config = dict(
    num_attention_heads=12,
    rope_theta=1020.0,
    qk_norm=True,
    parallel_block=False,
    extras=['some layers without attention', 'local attention windows', 'shifted keys', 'exclusive self-attention', 'capped logits'],
    init='uniform',
    init_std_down=0.00308,
    learning_rate=0.00258,
    weight_decay=0.077,
    lr_head=0.00948,
    decay_shape='sqrt',
    batch_tokens=16384,
    train_tokens=118600000,
    max_steps=7239,
    dataset='wikipedia_en',
)
Each number is 500 + 25 x the weight over its row's rms, rounded and kept within 0 to 999. Layers, rows and columns count from 0. Numbers have three digits each. The size before them is the row's rms in percent of the matrix's.

# layer 5 attention key, 384x192, rms 0.13, rows 0-144, columns 96-191
069:529503514497472470498507482526517495501513508484529486521496508513535528477518502497474479478451478537501478494511475508451514510455440464523506500501504531514494505500511551499507487521497523465452513489446533497481504525493545547512458504495484519544506533468508443467479509511501522498
076:491480481501442506495498521456511505492481505513499503537498479537543539511512486554508456460453464509530474433504474489481519493524535524487513507462477522469520517505515556478532496538517497493500519463488520483485547513497489496507479530520503524547482496540505474487521566500502504521
077:508527520514475530506470487468515499458499464503519534516525470517503545517466455505477499523495463470476475492498462516510480538554538483526556523514502462500535482493508477482496512463517498533501490498444485493519481488507515520543484534516473461462516532492482492459513482481542499508
092:521545494454512503478434495496504551536570539501519509504533467519470527441522479463490455493496493485490505531528487511518509483445494490493479486518530512504483557448519516515487534534515486482530502473503501517510496506497521488532482479446453508471476573530498555487486536491513541478
096:521500458479489511488463557490511490505500495481538555466493493541484505498571484547511527488495485468472468472484481536472515457479474478514510448492525527479466492477501506532490476519539495506534480462487514553498512527493477489561503521487468513457516478502499562520501522460520520492
099:498519491485494490462473517494500506491506515491472480491518497490477487492526502512493479514468490521549497533516501529517486519504485451528484484527499531451498555433508515502485552520485517480513484465507474506466531450506545496507502488498486507509494517493481491509490512505495440463
111:456544504494495474462476550512479492519510500509526508497531541446483470493525527514489525525465519516526482518471477503503492494464502515490474465507536554452527544472496528527484527490520498484517472474501468512505491480493534515511492539501446490469489489483473531517533477484472458481
098:483544487518485503482485505513476533540536498523517498521526538478455485474513506472507492541474490522537490528489428517500489503487508514473500503524518563432490509475483517473487552494520499457497455454494469502516487494515541487499461504530475512497467478504490514528537456481497460488
079:541487472493510525485493531454502493498513512479504453502525525507519459515544493494485512531483546474525530492480477476519507493510474493533496510529468506484518445509508525517440490489538536487482489520490491552509473490517502530541465528483451466510529440540525506508492534509514481484
080:504487505518453474413522466520489476528485462477508494523473510495497502482488504473525510497476490512482508495504485461523513507508486511485475496496546465461452539478506494484540518498459488488513463529485524489478511516508498519489479493480523485473494479475503481468501484509542498532
083:480489497565526526531482485489526501490513455525501509547473490518515515493546495537508513490486459476517482468522542514460514542544518484537555513473434493481506479517502477515528482500552498504525461514531581516559517522454480495485512517501507521509495489500487503517511489497483488522
081:453506503503491565493507489484504501519510475485498504496515473514495510474460485481459451468504439515499471473503460461525490489524546504484511515511457450507496473510491514512483493450466494481507547540520496485493511509469511490483480496496507494485546476512481539496522483508462533502
092:471516520492477489504492542497500521502550475492461501499536478519463521469515524518515428492462460526506474493479508506432492504503521492517474519525461522460506521466501499455518515511485525454530503483498478504501511493493484507502477479497497510475542528547477531505506503504471503473
113:511495522512499529497526437478485508504479510548509485506453523486518514500440484460498526502525519473483511490530456484529496517522498533480501511499544495535501482553499509490492491470503529515468518552519558458483513466488506472473547527494516501480506453488536484496514532518521505481
110:502518471491458447508511482508497506515522478491546510499556510480477475474486521465506499505496524497501537508505514483493512458473510514481496497497552533505506527535483482529479511501505503502508502456508532496485490581541468519512486491514465503532455512516534503500490503517521513501
107:511519486525486493485489557494485525512513510510516484537566503482455462463506517482506503493482507494519517506505474523507525490513537539495484515483490555456523531460513504511505535499532488476456499432492513479530480546519521494490476497535494506528494486536509504492524533544457464513
116:492471484458520520461497519503504480469516488484488480475489466515460510485518511471511481511482513519522492509489478484516546527540476538539548543497505489494496515526527470504435520471484494544472520475470506491511467482508495488514476488507531456477481503496484546487538504497493484555
100:500484448515492519489494503497526495482493455490490536514513517498475516474555488475448519504503510502480492518466471514443507508530481501523439481490519452515523473487490514452503479504489519539476500504445478485489551508532491460561544493508449487506499511466507495496547489521508548483
106:507502521486475515504443485532457465477466470439511486469475445535498508498493453503501518467533535493507499483529537483474523517528532463500517537544522473506551471499510479494520484506461519527506529540485477526534482466500489563478538518516498508520449545524510512522464498492549527510
106:479483474524476512498498479568504520528523519537507526504470541510503494501516487504471547495521505533472578496466445517476504482514467497489440490499500494510487459479480512483508505503505550488496481484500485495459555495516485469485520512493468496512516527472486522548526479526504486462
105:518488470494500483504535464432515489528497488472513496542547520475527475489480537506501487485484511469506472500512486490496497514460506506539540469472481499481469526503521514517507531512517484497511486547481496485467515509536536472514524500496494503506538448522488485489483500512455521522
135:507457478455531512477510545482531537489511486477496487486494460484482499508511508465487455502498506490528470499499494482500490493508484521527504510473463503524484521488517484503440486484475484525446495500491495471510460531523502471562483482464508476516495481500513531485476516534506539562
106:514500482552512475522510539481505521491468540494508487532520502507501518516528518498465506468519516503491481486511505496519500500471507451480494422511502481495524505496478460480515455451487498518492510513491471515494506509510465526539543546511540508526550507479516464494459493534538546476
114:497495507516509462497505503465495474460490444531477487455500508513521507487544520491513485504476508514550498506477482502506472464528467488554516484541503514478551553483509488531506508469506529492477517493496512533495535444496487498514517493530531501475507477453493504478507530509497524479
113:462516490497510521489549515489522495488491519499487497529538470484468536513464513511482471499493464469519450516521514492527482529469506515501520520490495498488479517506509511450471531490510493499481499504460500468480447531514505488472473471493532532497492466516478521428538441507490500525
107:488464532482501465497520480491553532524512499508486518510482528481496501527477505506517481491485464495475473454454495508467485462541513488499508490467527501516476505469486519538522445505509470460516506486490497447481456528501533488505448438490494442475528463470496450499498538469502506556
104:500458494477498444513501485503563514533512511429531516523513520490496516492489548492484532482501502491459464475489526512471516516543535486523485481507497511539520484449501468499531477459521454507503491511516443459512484516524510479544498513524460479485487500486480472524497492504517514532
090:494459458491508474531468517506525523488506523472510539533523512519514530548521532505442532473504505517497505499477523489511495495494511461504462463498498437533516482449476448479523448450494492533498510519493449504467504521523439493573519545492507505535511532465493490499478475523551540492
091:493491499543494468522489497474520478489492565497521524507536531460501507511498527497470524456497524533488530471488492485517501481502510462506490463519494487513524493479477466511538457461541496514515500517490509515466495512535463494546532573487491470524544497438504495494448482535549498508
106:453489507485500529459506510527497481466499525477516480504495449509461535487486474504511484489494516509505508500511491481498546542504507533511553559526491487497495494493524498481471534506464521511477521527465493493489475501520514506442474466485516485509471493539472549496541468503508490541
122:540475480510530496514468494475522518492467493477495500499511476540484494469563529463483549483508482491499495475508497478473531506502505544527482478506470477474535493475511453501501518445495526549494504493498479500492536484534481475539586518502476524473500511512511468488470503547478527497
118:523510527518466491494506502507492498535486470505486487498493476466491511472500468478496481485532524480498499481534486490482474469491501496494494493542514493484502476468504566482512506527474549482464509557499503498492525497502518519477561489442460540550514497495504502533444491519518544502
080:479467473492495494530505492505485456510513513522493498505466490497536506491484534472478522487484488473491521510480524475494445498507462503471483473500488475507554469470496470475502504491474512523464517510449492497436505469514521519529495482485540508531516508500491510504539480481514541544
091:505498459512524514514501555480534519536454467526461500478504451484458537522460500524446505486460509509513518495483499485528514477482491476500468477485512517478551542473491490488537515488521500464506473511471503513513556502485507499466481481522517528516480498517469495509451517493457513469
094:524487524504495501466525462499459469480518490454535500482489525503499485501523519484524516496484504490464533490523492516491458505493486518537501547454485491501501494483507493478504494522488502521460491483493541478499464542494493460503490480513510559524518534462530523468525512564517468524
111:466509507509483472517460522483504478484453496500449516523491486505508528486486455549501495496476511514564537486468496499518539498498529531454496511542515505508504481528484491521503533447503516490528492469508445539498498435477467503479494551514479458471531521496443485489518475493466471490
076:518450488507512461485510499502471524474464472507493514510501489505491517532483495542489471482476520507506584478467492482495495494489529486518479480495484469477463467500493496486506502519461538499496508517481476503481503515486483467500490499483510543522499548480500483486472534517504471479
083:521427458470532486470523521494486516488478498506483493491478499526504488506517486563470487500495492525459537508493461493517487520514488464524495485490496456523486491457512512490493486516478504501526538523465481504482518516491474461473478463554511554524510513480523494519464560511526494492
100:538508515510512525477517496486515504522451479503553490512497514454469485506533456503522459530462541530515498467492442451491503470491489499486507536455496531497519487485499481507495484502531530509527542433532515532475487497505461542515510522491559523495503527452502543491465516493510506489
107:528495487481501470482529477514479547514496494495503441500486521563501455495515525468521438500494535532499549510492500475515458505498510494528511471467456461448500515524477497484478527495459498490473457536480528485455493481486520477496501489475518525528468567480516496488506526510446488473
117:504479457499518478529510500489515498506486481511492521511445541498509506535456467466525523476531517492477487476441499480479502489508490485503479443496522473533566459492483529480491482535457530539518530524493501499511505494519497485519524503477489510523508506499510477505507477475543506528
107:541543517532521556462508463475487510492508464458555483485515477521527511495486510520511479531530492487501482487564524508497522493483549518501550538515491510475489524509513475526518518494516498467466513483514498503482445529529486534489469492485526493483491459472491522505518466518514478510
098:467444484477498460495498536540474503483476517510455515489447497469511525503524478516506518488511528527543537498451486478497507532510493531468493465500532499496488461477485497507510516501484523523557487524500512487502507473481502489471508499492476443519544555517482484530473532496496506495
083:480545495517481553529459476518504481517511510489488513510543510529522519487435515491497512507492499513528479516506529522478499495496514514456491544547501534522517531522500466512497511455528460481511492462500454546526522492506510536473490520519473457468523470509497504479536477476476507516
107:470539530513489504533440513492513472500485476478458521520539478501511538481471478506525528507502509504539507507492525494518527523487531547460482510537513518490523518530480484529509516451528518495517490440503465558522488477489508537482470553503484456474521501479481497469506473488467472505
119:486508511519488470515479518470523479459469487473439514543539473538505541505490475511501524499493478497537528468480496500499525494482504551485513515565508468486493504520472485490510522456503506509496520462480443530498532468468484496479503523531464469459540513478481477462496489491441447501
117:504518453447506508495480531548520520479536486498505522480459521508496492515499499485509533518511491544476489496502499492481484511522508512503524512456487508468502489512490492489453526526481497543511491461502519518512451465531518480497505501477461518495488550499491514483524451527503449519
097:518512544486539492500500521492504532538491466507517507478498512456479486486538470485499460488518515508483478479483494463522473498502509469522523459443481529505518506500475534484460493526498517485495493516530535490476463531507486503528496520446552540520465513484499486524509514507533518508
114:517510489503456515509513483518480509481527493513559502508488542476537493489519543488518504492535449506483510556554448465508448494481509487499500517493525511499516517506497501502531474464530471503481444485449465505486558520499517482530515491489512517480470487496472504474512500559473463498
112:519471492516493501555532499450541499526479462474534536469547501546548494504479462486487542505527507486508512458460535491462525509514464507497489503505468517511517490525492487512541460483526511520453512453482509503507490466487474500500499537513526490473493535526469475488497500532477466500
105:491518500501530544539471498505502483462526497508484491518496483523519519490459477487510529492480551525516446488488515489469526503512514532483454478537493536508523438516518452509503500490459489457472551534485498503499513469526454520537469562507461443514524507530524464552491441512510527491
102:534501531508499555492498513460554512469481497491477474468489505462520517486523475456456507531510511495501472487480548477516453490516459511508466482486510497486545522462495504538496481480456528529502507486462506504484467494511499528574489496489508469468502509514539490500531527494554517526
092:499491495532481531497531497475522493497532485523536539489513557455487486508509514444459476500479561540495509534507537449491481499489488481513499510448497480488514514536488492507502441500518507481443486490493538496477488494475510473499506518475528508508509517494465529479510477507489490474
114:488483526519471509488500453507481487475523472514529477524500528482542510497499530497506535464504493515528485551521502488495502514473507442497481495485506529527551473492504482492538453474497487458486497548469475522457518478526459516515474538512541533491463480488473480481503477546477491510
088:444546466505520515502488470559475496496540530471453461504512475522517506496458492520518521502517489467508482507517509538474546526501534510502508524530487488534514496463514489498478537519477470461497488504501503525497503501526512552502480514540470527498500494523513499498471458478523521507
109:519472475539518467504477508553509504462490526479481490537486485541493500505475473518529488510491510562497511462504473516478512460528494504470475513474484498498475489500510458480481516514435490544487501475501461456474463512513504464503465513505479529506531537458491496510520527538486505550
085:511481511528471516536517520447510488468489480543522524510480545467535489514509514479481464517483540519495486529528520462497457500499504507520486444475533494470524484521495498542529456493513507511493502524486528463474496509495519486527519488487529466493516474501518458503524481499496515485
100:474504532488467501520523476457474490500512486502501503471503517488532480512525537502479495459526441461485485526540500513507447526492515482546534469505506502504524497512481539522511498484535512506523503523481524511516541531518515499538533454509534503492480474512524508508486473504511451480
099:488510512496487494542547515456478492510495490510479492537506468517507506487497483521467477533479507512484522505565510498476495510506466526509483492546469495522479485494503488518488544476504480506462535464462518492509534528484475496556468501492527488490552532501537527505464505520487477459
099:510514515502539468482481494513505508510481501488465508511483470531463480521470459512522477489532465527485470463513462536483510475543499506544518478513466458478489497475490515459472543536487481523490513467536494476530490495502534487506505499469485572520537533512517554520470516511494491546
083:518484512525508479492495538487515497474490499506514532509499527451484491510504503473440491500477549525477504534500521459511457477480506487500482486422552458445507493523502523525499454492497510530507518530494504473497483515500524492526516491480505468492531498480499493497539485509522490490
093:467477456521502501505509517531508485473530535503497539500477516527475478513487490505522485519510529519520481477490473505493507521503517533514495470495510500497523462552502480506490525553483504568496534529535491481467497497547542485491500464526446469546515495531514467535489460463515523524
104:509473521534493497453515478481490508480493466518546465513505516482545494455579533515494535525506530543546543502539505501551475522493480498485504487470509526512497475519508484497464494496507520527548498493503483522485481492507494445513485456458530489493504468458469530460554519530499476469
112:482508520494500510468477498499485483531502507499461482460505497501480489520494484458458539478514543482494512528457557496507483501467501460518504486461486488527560487496504491524504460493454484510479541492467510474497514475496503519603462476496553525503514510490527504472500456498510507523
097:494506494513513508485491467502454506545547537471499485465498489541534516473491514525505459482516482516474477523554523535507485482464519465501507495501487472481493551531506504469479502481489540471502473500568533493554534560520500463528501463506511510496432526505509475518501469480499502514
073:499518512503513520483527509545556514434500497494515486513504511462485452545506479509475487497529551499517506482507454511498494498477475519501478490476514517498497499483502521511523532477501482500457474429491509487478469455528501508476505523544470516499510516480482520456486483524495462511
109:536531503460513455460479518488503497530496519524484520512512542481476507517506523465471507502469542502520537483468538467485535457535515544486504560500513523532505525493470466480509508494545489512507527474496462522483491450494538511487513497489486470507541504491486521495459506499528534510
086:491502516525488479511483555489489527554493507538481505542504518469485491498510556484496514541470491500504487507479533507488509515483531533486472501510487508510518503506481467488489509530541541522526492489490474495511492492512552516499531510450498457437534470480516526467499530485505523529
067:484474444458509513484521482504502497455491489471506490470512461512519506494497468517505477469478514508491519504511452513510486515524465470511519482458504496469464438483523502480496498485452484458445508511480515498457480493514448484492468492529520504566469536507480471536462473535498498485
104:503479508489495522496520497544507502477502513480488493485480477502496511465482466541506477519511480463506491475484521513471493532478493529510593488515486498490513468491538551513463503533458463556504501516514549503510525521497488497501528488520501520486491515482510471522520539463512495529
114:522514450456509486531478488487452505488504493505531538477503533453504512515491521509479509473471513472455501482533482451495498478490550490542492473438466484534481443459506503490509480509474526499495494535503518491516514537531459490541499477498545505542479526535477528506490492533481483519
106:479547436467497518477496513492503481522516491505508485500493551486521513475520506513485511539526497519497465522559501523505465480491478482519492494454485485518520518493485466418518503445513484489488464508432518503488461521539479461531474442494484483541452488519484504515463511527457533485
099:538548483483514536483486488517462491481485481538471493494492492546490498481479501505494484500526466548512522507500473507497516510530471468477492490479524527504475486522509521474505557457535452499517477476494484513514495488483508504463484512556497530471478532532481451532519541516477446484
100:534489533469515480476479555478509515502491531526510497522506557469513463537508543476486485484479543472494533469469530510491518469559540527495527525521489509526520527485467475519504486536494521531491529475483506539481494449473507508494507540463509482525535477489512546494447487541512506515
102:509532503499479493482468526447491495550522508544479504548519519499482516505499547476511499518452500494503506507492545503519509507495542550485475528513506491515513520496487435488500515535553514492512495482506496504508469487492531508488492504474483471471555518490498535508511515511534531510
104:490499496499532513511507485545508505470493493483497480479512483486497493456500448531518485492538488507470506481518492507507508494474491447521519441479483496501475485512530556530509479485468457501493497513530526491500508560507478485496477487513521510517475478513480431533509496479481499504
107:513529508537478493491490505469491504537527504515460496529525509512483508538518517471474524523486501541554508507484493504508513482499513539477467507526511535500520522533466479461500542500537516483521477473511452489504520468499492531489521517491453489445552499490476533444465494517497506480
086:477481457467492498503556480497454493488504486498514525452503492462493488503514495515479488498504512476493498468521468535537475485494472478532506492447494479467471468481514504477496476491484506467485475522503528452480478524540462478480470440540543497533462545511500501524461531524473529488
108:465490481498498472494504515495509485483468488519531497510505517466503498497541498499492533529517478488502489494492484495500473507501444507520483475448475477488475449488470502475513489445489534552471500501500506504481523512568523488503523462508526499525464501500496472540502544494480520498
115:458501552537507515498505519475490510510482513494476494496512487506465505483502497495475505496508489499478476505514499536514510476500536507507496493535514534511513570539506459511532531509540480444543488550499513478503516485468503507494470446456497498483517444522494510496520520480502518519
103:505516520516481502502486482506505512518466502463476492496462497544514481524448510484501498505433464484517472529538508503507471489507528514496482475505513477513522465490495502511478513479496516489476496491500493499490507555526479475542473485466491483491503486517476533478497480438451492532
101:495503503505544460439491542478484508466462459520468494482525480480500538437522496501500556519541494478509500495463541515476520491488462518533504508480544502516519534502507490480519515488513507482519511501482457495532472492500508484490480482515467531491532466481520506485554489502521513495
105:510458530510543488459487547528482520525474470526515523517511485480498528464520495532515557523479493465493490514500492557472507486509476516504517500477503484512461455485497514527519506504493467457502493485522502500521480513486505533466455490538487532463518462479484515490523514434519497538
114:499483506502488485548531476486499484510471503519486490495485481490488475544546509488492480514447487434472485532517491495499473501521499465556501437489459489477486478447495514490506479495482507504493479541521553470474540536496477485559521450447499503514503444475483518467463503475462498512
104:531445522509532535469525522518516487514498464523573508513536524501460493487539525510509505499507498494511505495459490523517546489542479518499538522498509502500442472504485501508504496515575488525521506483501520516519505478424529528431466460544555539501491503525469552507499572531507516497
122:545531452515482474504495552451516496528483520493503484502486468436506465559475492502494485482478549495473518530468470462557486470481476461510472476484538496503503493490502504485465483468480495503495497513506513507531481493509442526487508501497512505504493476555505480523470530558500494511
110:472533503468486479519519504446466509479495526499474504488506494501528517519454499512530503456522481485495521491520471532498495500450519453508448471478485506502526505481507489471521511440509554494443537494458464510505505525508509470516480505480493546495490523465483467468501488542472507458
110:496524477492505518507494490499502520536489478472505480509510477499489489517474535513533513471550463435468530499477519538488511475508510510476516474498489527454486497500498475493516497462506496471459536476446522495477480522505487485484504515504534479510492480527508454469565530523499497504
100:511506515529451469541512491495506503464486503490460483500504449512495488552516491506454504469511492460474510481517469511462484518476517470510476478480490475473533500486513505470524499464470531474472512505499496501438476495514514473544565539471494502517554463471505432463497477476511513486
114:469526482487485507519544466516479487523489525507459471469472491545500505504455474480513480510514504500460484473557512507486479470477472495518471459465497497482518510505486555450525520476477535501454505506486499471506545561560508488506494482466510511509524501462529513471510481483507514479
093:539495473549474532535505462515500479515522472477502469519467484531522506484530443455482476537452498480486496474521453436445426516507495489527509461496508519479462507507505496495516464468482499505498523477503506503482528530532490502564552467455497480517487481501515557495478500511515509487
094:525510517522511497546534464471506493481495508505504467469503497503513493511533483473477469512503492519487474483485493449473462524513468441549487473504489534496543519509497499470518478447535520535518537539510503492493551513494490467519520465446505511531481506482530502520455500538496501462
111:506528499502500497508508478516488494513488529522531491543452520468502509506500519492507473468517496538478508466484526502541479522480489462489477471517518551531529519467503491531455524498498564512506468535462484473499530487490461492463497495521472470520480499499538492539516509516522479496
116:457537496471488493502515494472491506525510499460483491506499486469513447532463491508502461477440521492467489539515562472468468496521516473541500452486505468488516511484508529482492474492471496465497502536521555471517467549534480502542513498454490466482506478466487499476489460505517530533
105:470519516457500493446495470495483505507502507451528517495488525508532499487450479510531494445500508509507501444535535489499493471429489503488466495496483486522488481499498519495495491461503490484434483516497453498534497554536522515481472492493461519486501471494478500467497511447498510532
104:501532523523503508466467547488527512531470475478513503520496468483514502478464490491487497545469495480515474495495546501525504469473527501522509504522536520526504511517504472492497483479511485432479490480513500482529445535509475495464462466494456488476513436528498547470505495466469530550
092:494524479503492522526523512480521475498505501482477514493490507500514508541502516511458521484509470483486493456499482497533465512518522460538525472474497485530521479496477511462507470487479472492531519508493530468464524502500455474528542509495469487522502494534521437504512508488537506532
079:497495527496513494482490540531517509521503473531548522511504499507533494451499473488523521528511473510521523526505484506496497505504494497464470488476491525521502501471520474533495524468528500535498522479526514533502471471509502497512455488529510504531484500468520533499470497521533503494
077:493469539512459521500496494505534521506503484465533500497545499518520506443557487471513511529507543493490503493510528478475481513509533551456467498502484535511495496500522504547516499506485525522468516489472515496549486515502538538494492486448473485504491447502518516488492503481504490505
072:510544465498518500456457507508464498506547502527518492493492512489495495510503501501490487513481464541504495510481459484494477500517509491522535459464491543510472479494469485466477523435488479542517502477522462530451541464494486476524515492501479507510526529538446476495470508504526510523
089:502472559502488501523560494490549518490478502519533504478495502475475464490513467466499536514474509475514478492472540494507495475532473486432505482486504495520539510507508528537512476529502508487500487499487555447546454561508526508470479527478546522458479486477489469480530472527479508462
085:483496526495480475500544487490530522504483472483563508466510525525497432466526485505517506493494493498472478494491541538465510491553507523490479476460518478493502481505527512516481477543513549485524493506466517462523509475518537502503484557460497517482462547498507467482489497494504482481
118:485524529541490476478522487520495514515502497504517521507456494513501482454505553503495493520484477523486481504515533525493522518505531519473491507507525542521512463539526495508488519503523525471477501492536507494514474504517499516500490540495456549505518530517513433492505504496559473499
117:494508462543476505558497514466465524502456474483505487494523514476531473536503516479483467509519551489442496499458470501517505496464505475559507453512478478513518480488480535494522461507482459501524448557484498470485520498494504563491541521470478505517488526486490457499484505518495467508
085:530466475472477500528496491510485536466545475504467502517472500531517488565537523480479501487519458528492515479502511515494487500525507458492554496506512462481511473499498518487478494538461514506510514519488501491463529522501482507511538487484472501525503526529506466485492475481485487502
091:507474515518480454486516536508507470480513506505519502445540486467491499469502479531494497533485526485490554500474506529504542512472543523492511539480520534485505522487517479568523498507474529523478459480540508480536510554537495540502515495509491488502524482485507526477520497507534465494
095:517493480521483464532536503505507481483478477485491491466526493488468510512495494519503508509481557515509512435480479508522567502453498552499503548509546500475481498496522521518519484527485517477463473509533539470532478537507467542483507540531521490510490521516509471532526508517499450474
108:509518512451501525487429473518486495539531522509487510514501510515509514480481500458512492499519502505493515549543509484471490493523514491473482496507509545509500526507482475515504505447520502507482519469494484549510511481488514538484498490489459507471476469483479562506500462497508514504
126:532467464517484490515570533465505510478462498510492485484488496492514510525510495533453507507482508477503497459465504499530491517494473473531514500479489464516501462493509532467514454529480487483523499555487532426498487509523473449517498461504550524540518524520515475501488539488490510495
107:533455454511488495526548511462484512484456486525493501480478503502529517532480488527460517514487500492508501448462494500536495512491471489524519498505482467513514460492521505458500456543490495510527493541477501454467495493501464441515498474515559530524526528538514459507469566488493513487
111:496489526512488543494529505449549490474476493496504483512506502494536537515538510505433523490546527500493488462433503499481503530511503500523548524533480470525515459529498504499525476535463486458514486539498488470460472482487492487494523484487553499484523520502507461536509500475528518501
136:487500515497515489475479532537439504521482532538520512466476516501476484468479497471533506516486489497506530515504511521525528501535505525441468511474557537468507471513508445530493513461533539505508479463510492521490514507502513497465483497539496496478502520491476513503501500520480490471
116:506498504510522487466491515533493482511506511510506488501478478530470484491515558516506484475492470453462536467453512483531531483527514519481503507482506491499466481513491536502523488472511474478508474482531501469526477519494469447501520462578481515473517514502515474471498514501479488477
087:509516486495511478475500479477465480500540482477522509510505452547463545522461489483514471468499494496500548467526476487467533495484459522520478505516496523487514492489506494495495473480479499521422558460439465555504522494486520521485522525496496496495479524484517520504503467485539510487
110:542496509503466473463539534460511483470514524503532451515475521506479508547548486536497495473521495475481524528470495488500478473525532484530551492474481500477479438492488522488484463506499498491485529501490540441513517515458505486493495466480529486529501518474495503474491542531505518500
092:470507517479506554539479463514472496515492505482459506492520523486535481476491508518488513543511510469507408517526519529493453514457499482508491502494520506524506565501506482487534538496467495485504446500515459533487465494531525535491480528499482487464481433508521530525522449487509495513
093:513527520460502539538458440527490493513528509480501523469523493531510488482475486503504500499508504504529438525519520528502488514473461484515509488514515515526514565495520503520492547510474493530499461483502442519502499482545527532528487490484494488472486449554497537509504444481525479521
120:536516519511502481445522529469504502490488498500487449508496485485465494521570526538521476488504503487522541528453482464558481487524521491494527496517481502461486478496493543478473519510490499505498493480532545456506525512477481455509516450501516529527502525491464495437468539538464475488
093:476505480478516492468481498536509493514492493532491515508514491491506500501507549460500445500488513502516524456483479452554549514502466535481489448491527468498486492519491554509482503472561508477513501503512500511473492504498454459526530490523484515488531515492516474453498539498497505458
090:470485531558494512545484482540513504498487511506477504460511474538501504500446511511493526513517492477496474490482519537492491523478510503460526523501511528529521529500503484487563521521474497517514465499497509478520501474517502494493492539544523514514476481522529490537507501462503512536
099:504506502479525490491492493477514505488513485485487475542489483526454502507497507528532479481466460499531509508528469500498487504503515517535547526542465518484473508523504488467518528527473489501506550485545499493485549484480496455496492505467470514518512516498469491536479516477455488523
097:484515537494519515522503479546498487539534500451487490487500519478495501468494529485493494527509503420453462506514512464468436504481506447513458459480528516480529511537495530449506462481495509494472503524453527470511518534497520518521513500517484488524476492506512476483529491503520515530
104:482477501487507534532490500502528501536543520470541526475527537502541502462464508501441533505567481477476502503516494522423497517492485505499474516502530530464484503532504523529511464477488486494485528459475461549508509516463576520509487535522489499439475497501538521531553464496524525466
100:483523504519508505541546442546501493508518518468483555507502499532507496503478509483511476510493482523480508519551522540471506529495463482480470535487516498529515505501507474522491486525530523516485494516457508543484500514540535535486480536483486481523506509506512521510548466478564503514
090:466508464522510475501538514486506478501536495512515456505506498470502522536543511505508466522492512507507544503496486471516499499484476501496465491501487518429513494511485522476481480496520513475454515494478530486455527496462481481484529464519547513527465538485495483444501506528502538432
116:496540520491523491455481508509495506499526502499518510504505485523440516510435506491536434458530522504487477512489457499504568480492512509501544522492494499500482500444507518483496512526511503513476506498513504495517550491499481499489492506491515478512465526457484495515514503482530502551
096:493455520494452506555480515473454505497478468511477467461528479501573516535475481484486517494490549513516450455482489500479522506469503518509540460517525517477493530498499498477521524476468500523461522501518481523504473505521496526485544485471511490511503470522533500503448463496514522497
093:493494493466477537520469494502555524484519456502510512509502508493490464463476492481522494514478490519460445467517483501452465467493523520490510520483492511509461528491503472496507505532484512488496523542489506486497497499518516512500483507484454490504487476514491489527479528445472489538
082:473491509494462506515472494495467477464494495532504513461477502515499503517473503524505533488510506539583475476493505528491463506500501496534445513495521485512521512496501502495489494514468508526521501525490496552499499510504468466498530458486510491519525476486501533503526477475525547502
089:516500523487513492523503529456519473554475466486504506475508523469528468507509475501470482483508525503551483457453474467539499470524505515534530503562522477491512492508493515506509505499555521526482556517505512484523500481512502498513544475400456479508547495499454521494488492491473499521
084:493493511495457498498502488431488465499471522476491514490524535501526478537493468477437488468501526492495498477453491464490470498536453487569491500480548474497480496508489509495513469524517496476501532508548520500482503511522450493511542453430497504512529513502489500527442493538498505484
110:510505444508484518494537468473498466468522474522483508537505516466506481541463472456461460508482527494460512485531529466479462497504574494520494521467549485509484498493523519514479462539498515481487508501455511441478468471530515468514503495457506493521512494523539497494469503516525522521
096:465496528492508492507454535534499499520466511503488492478474489504501515465507486523502523490556505548527461510486500536502519527500452500498455466555468507487539476503464486469509544491504499508512479509519454539500512527465466528500464474527487483514473509469489507474553443454537478482
128:486485468517473544520514498526526467468522470538512500522447514507523446552475495448493486485518524490465523485531522516484477457502496477523509526479504463505500473491501497498481477533549475515506491493529524450515515504498531454518481523483526455518511506556485521508507520503533510522
101:536483480512499461503516549491545518504520484556532515499498501515532486495509439512508525503492530472558541491482500518520551535508487489497543518525462491508480514524508513467500489506470483503452526439535503510499502512494504466492477512535511494509513513482493530499534437517496506510
099:515499500517531502502521541485467484529519481433469470498529519454499476508484508537454456505511493478530515518496490515464475526469511485509507491436512474504535507491510497493509477529496531454499526536514566503479500474544473512502510520477548510488521467473514468512523509530486479494
104:525499465510475505512517523441482483471479467524466506531514527491503522560526509489510509505522518478507471471482494451488483473487522486549525496511531500506539487460495495497497498511484527510507523521509486490495501434525465500563565511450447475501554516477505457509452495505528476504
103:492486487456554480463493528483511529561461505502463497464483525476523471488519482546491524522502491503529508454472494485533522493526438512492506491489506487512501483497488490489505531505532469484536511505525515513535466526520475531515480472468507499490523521481509515505498475504471505517
113:493466516496536479490482515532471542543487517467472484460463494534538494449544509527528553533503458503522493494479509531534524525525500541463494487519472522499490526508476462493501518495492494481517510490540485540508484515507480512525490491497468499471508468490516527501536483492475489474
089:534516485521474488516512481477473474444497508494486535545507535517524497561501494479478477471492511513457526479490510490471450487532490457562491517457550464485535493483498483515488449517518498507510526496499502484505510488509493483535509504456509452522509532513495494537449507510552497525
073:515487546496497506514495510527535502549502496486492507471514462523504490476499463510548513492491486495540460500492504504499548519511490517487510480531428570464485497501475493513490517478493525517492500476478469546481471492457529537461455516550482501478464464453460515466553480496473491464
088:532497509513511493463526499490478520513509526494483499482511522523498514480464549481522446524491503534479548502513483516525530507502475509474477533459566508503508499518556474536492508517472483477510476488541511486510499508545498524504501478506532529493476506517521475545473558477501500520
120:490498469512537505482536470497499499500495489482466476500499517465499485507480521505443527524486474513511542483505529483498464511514562509492512529493514508518551512508497497557477498538534491469531519540481528469473446457535484513513473479466474486455516484497535476525494495496493487525
098:523514512476490496486509472513509499514515533432488498507500461473487491504485552517471494471480462519483559501503506485477494518569535500465507480444511498497532526495499459505534502501475528481547542540525516481461496441519460474509489494494521504488505511503495471497534546505492508522
101:524477506488499515477455499472549493519539500482478457492518496515482475508492480489524477479513529512536444526517467489497470471512457501503482488567552473494510517502505475480497446506510511520515465531509448488511545473514538498486512513539477461495525480524520555547492471495476505482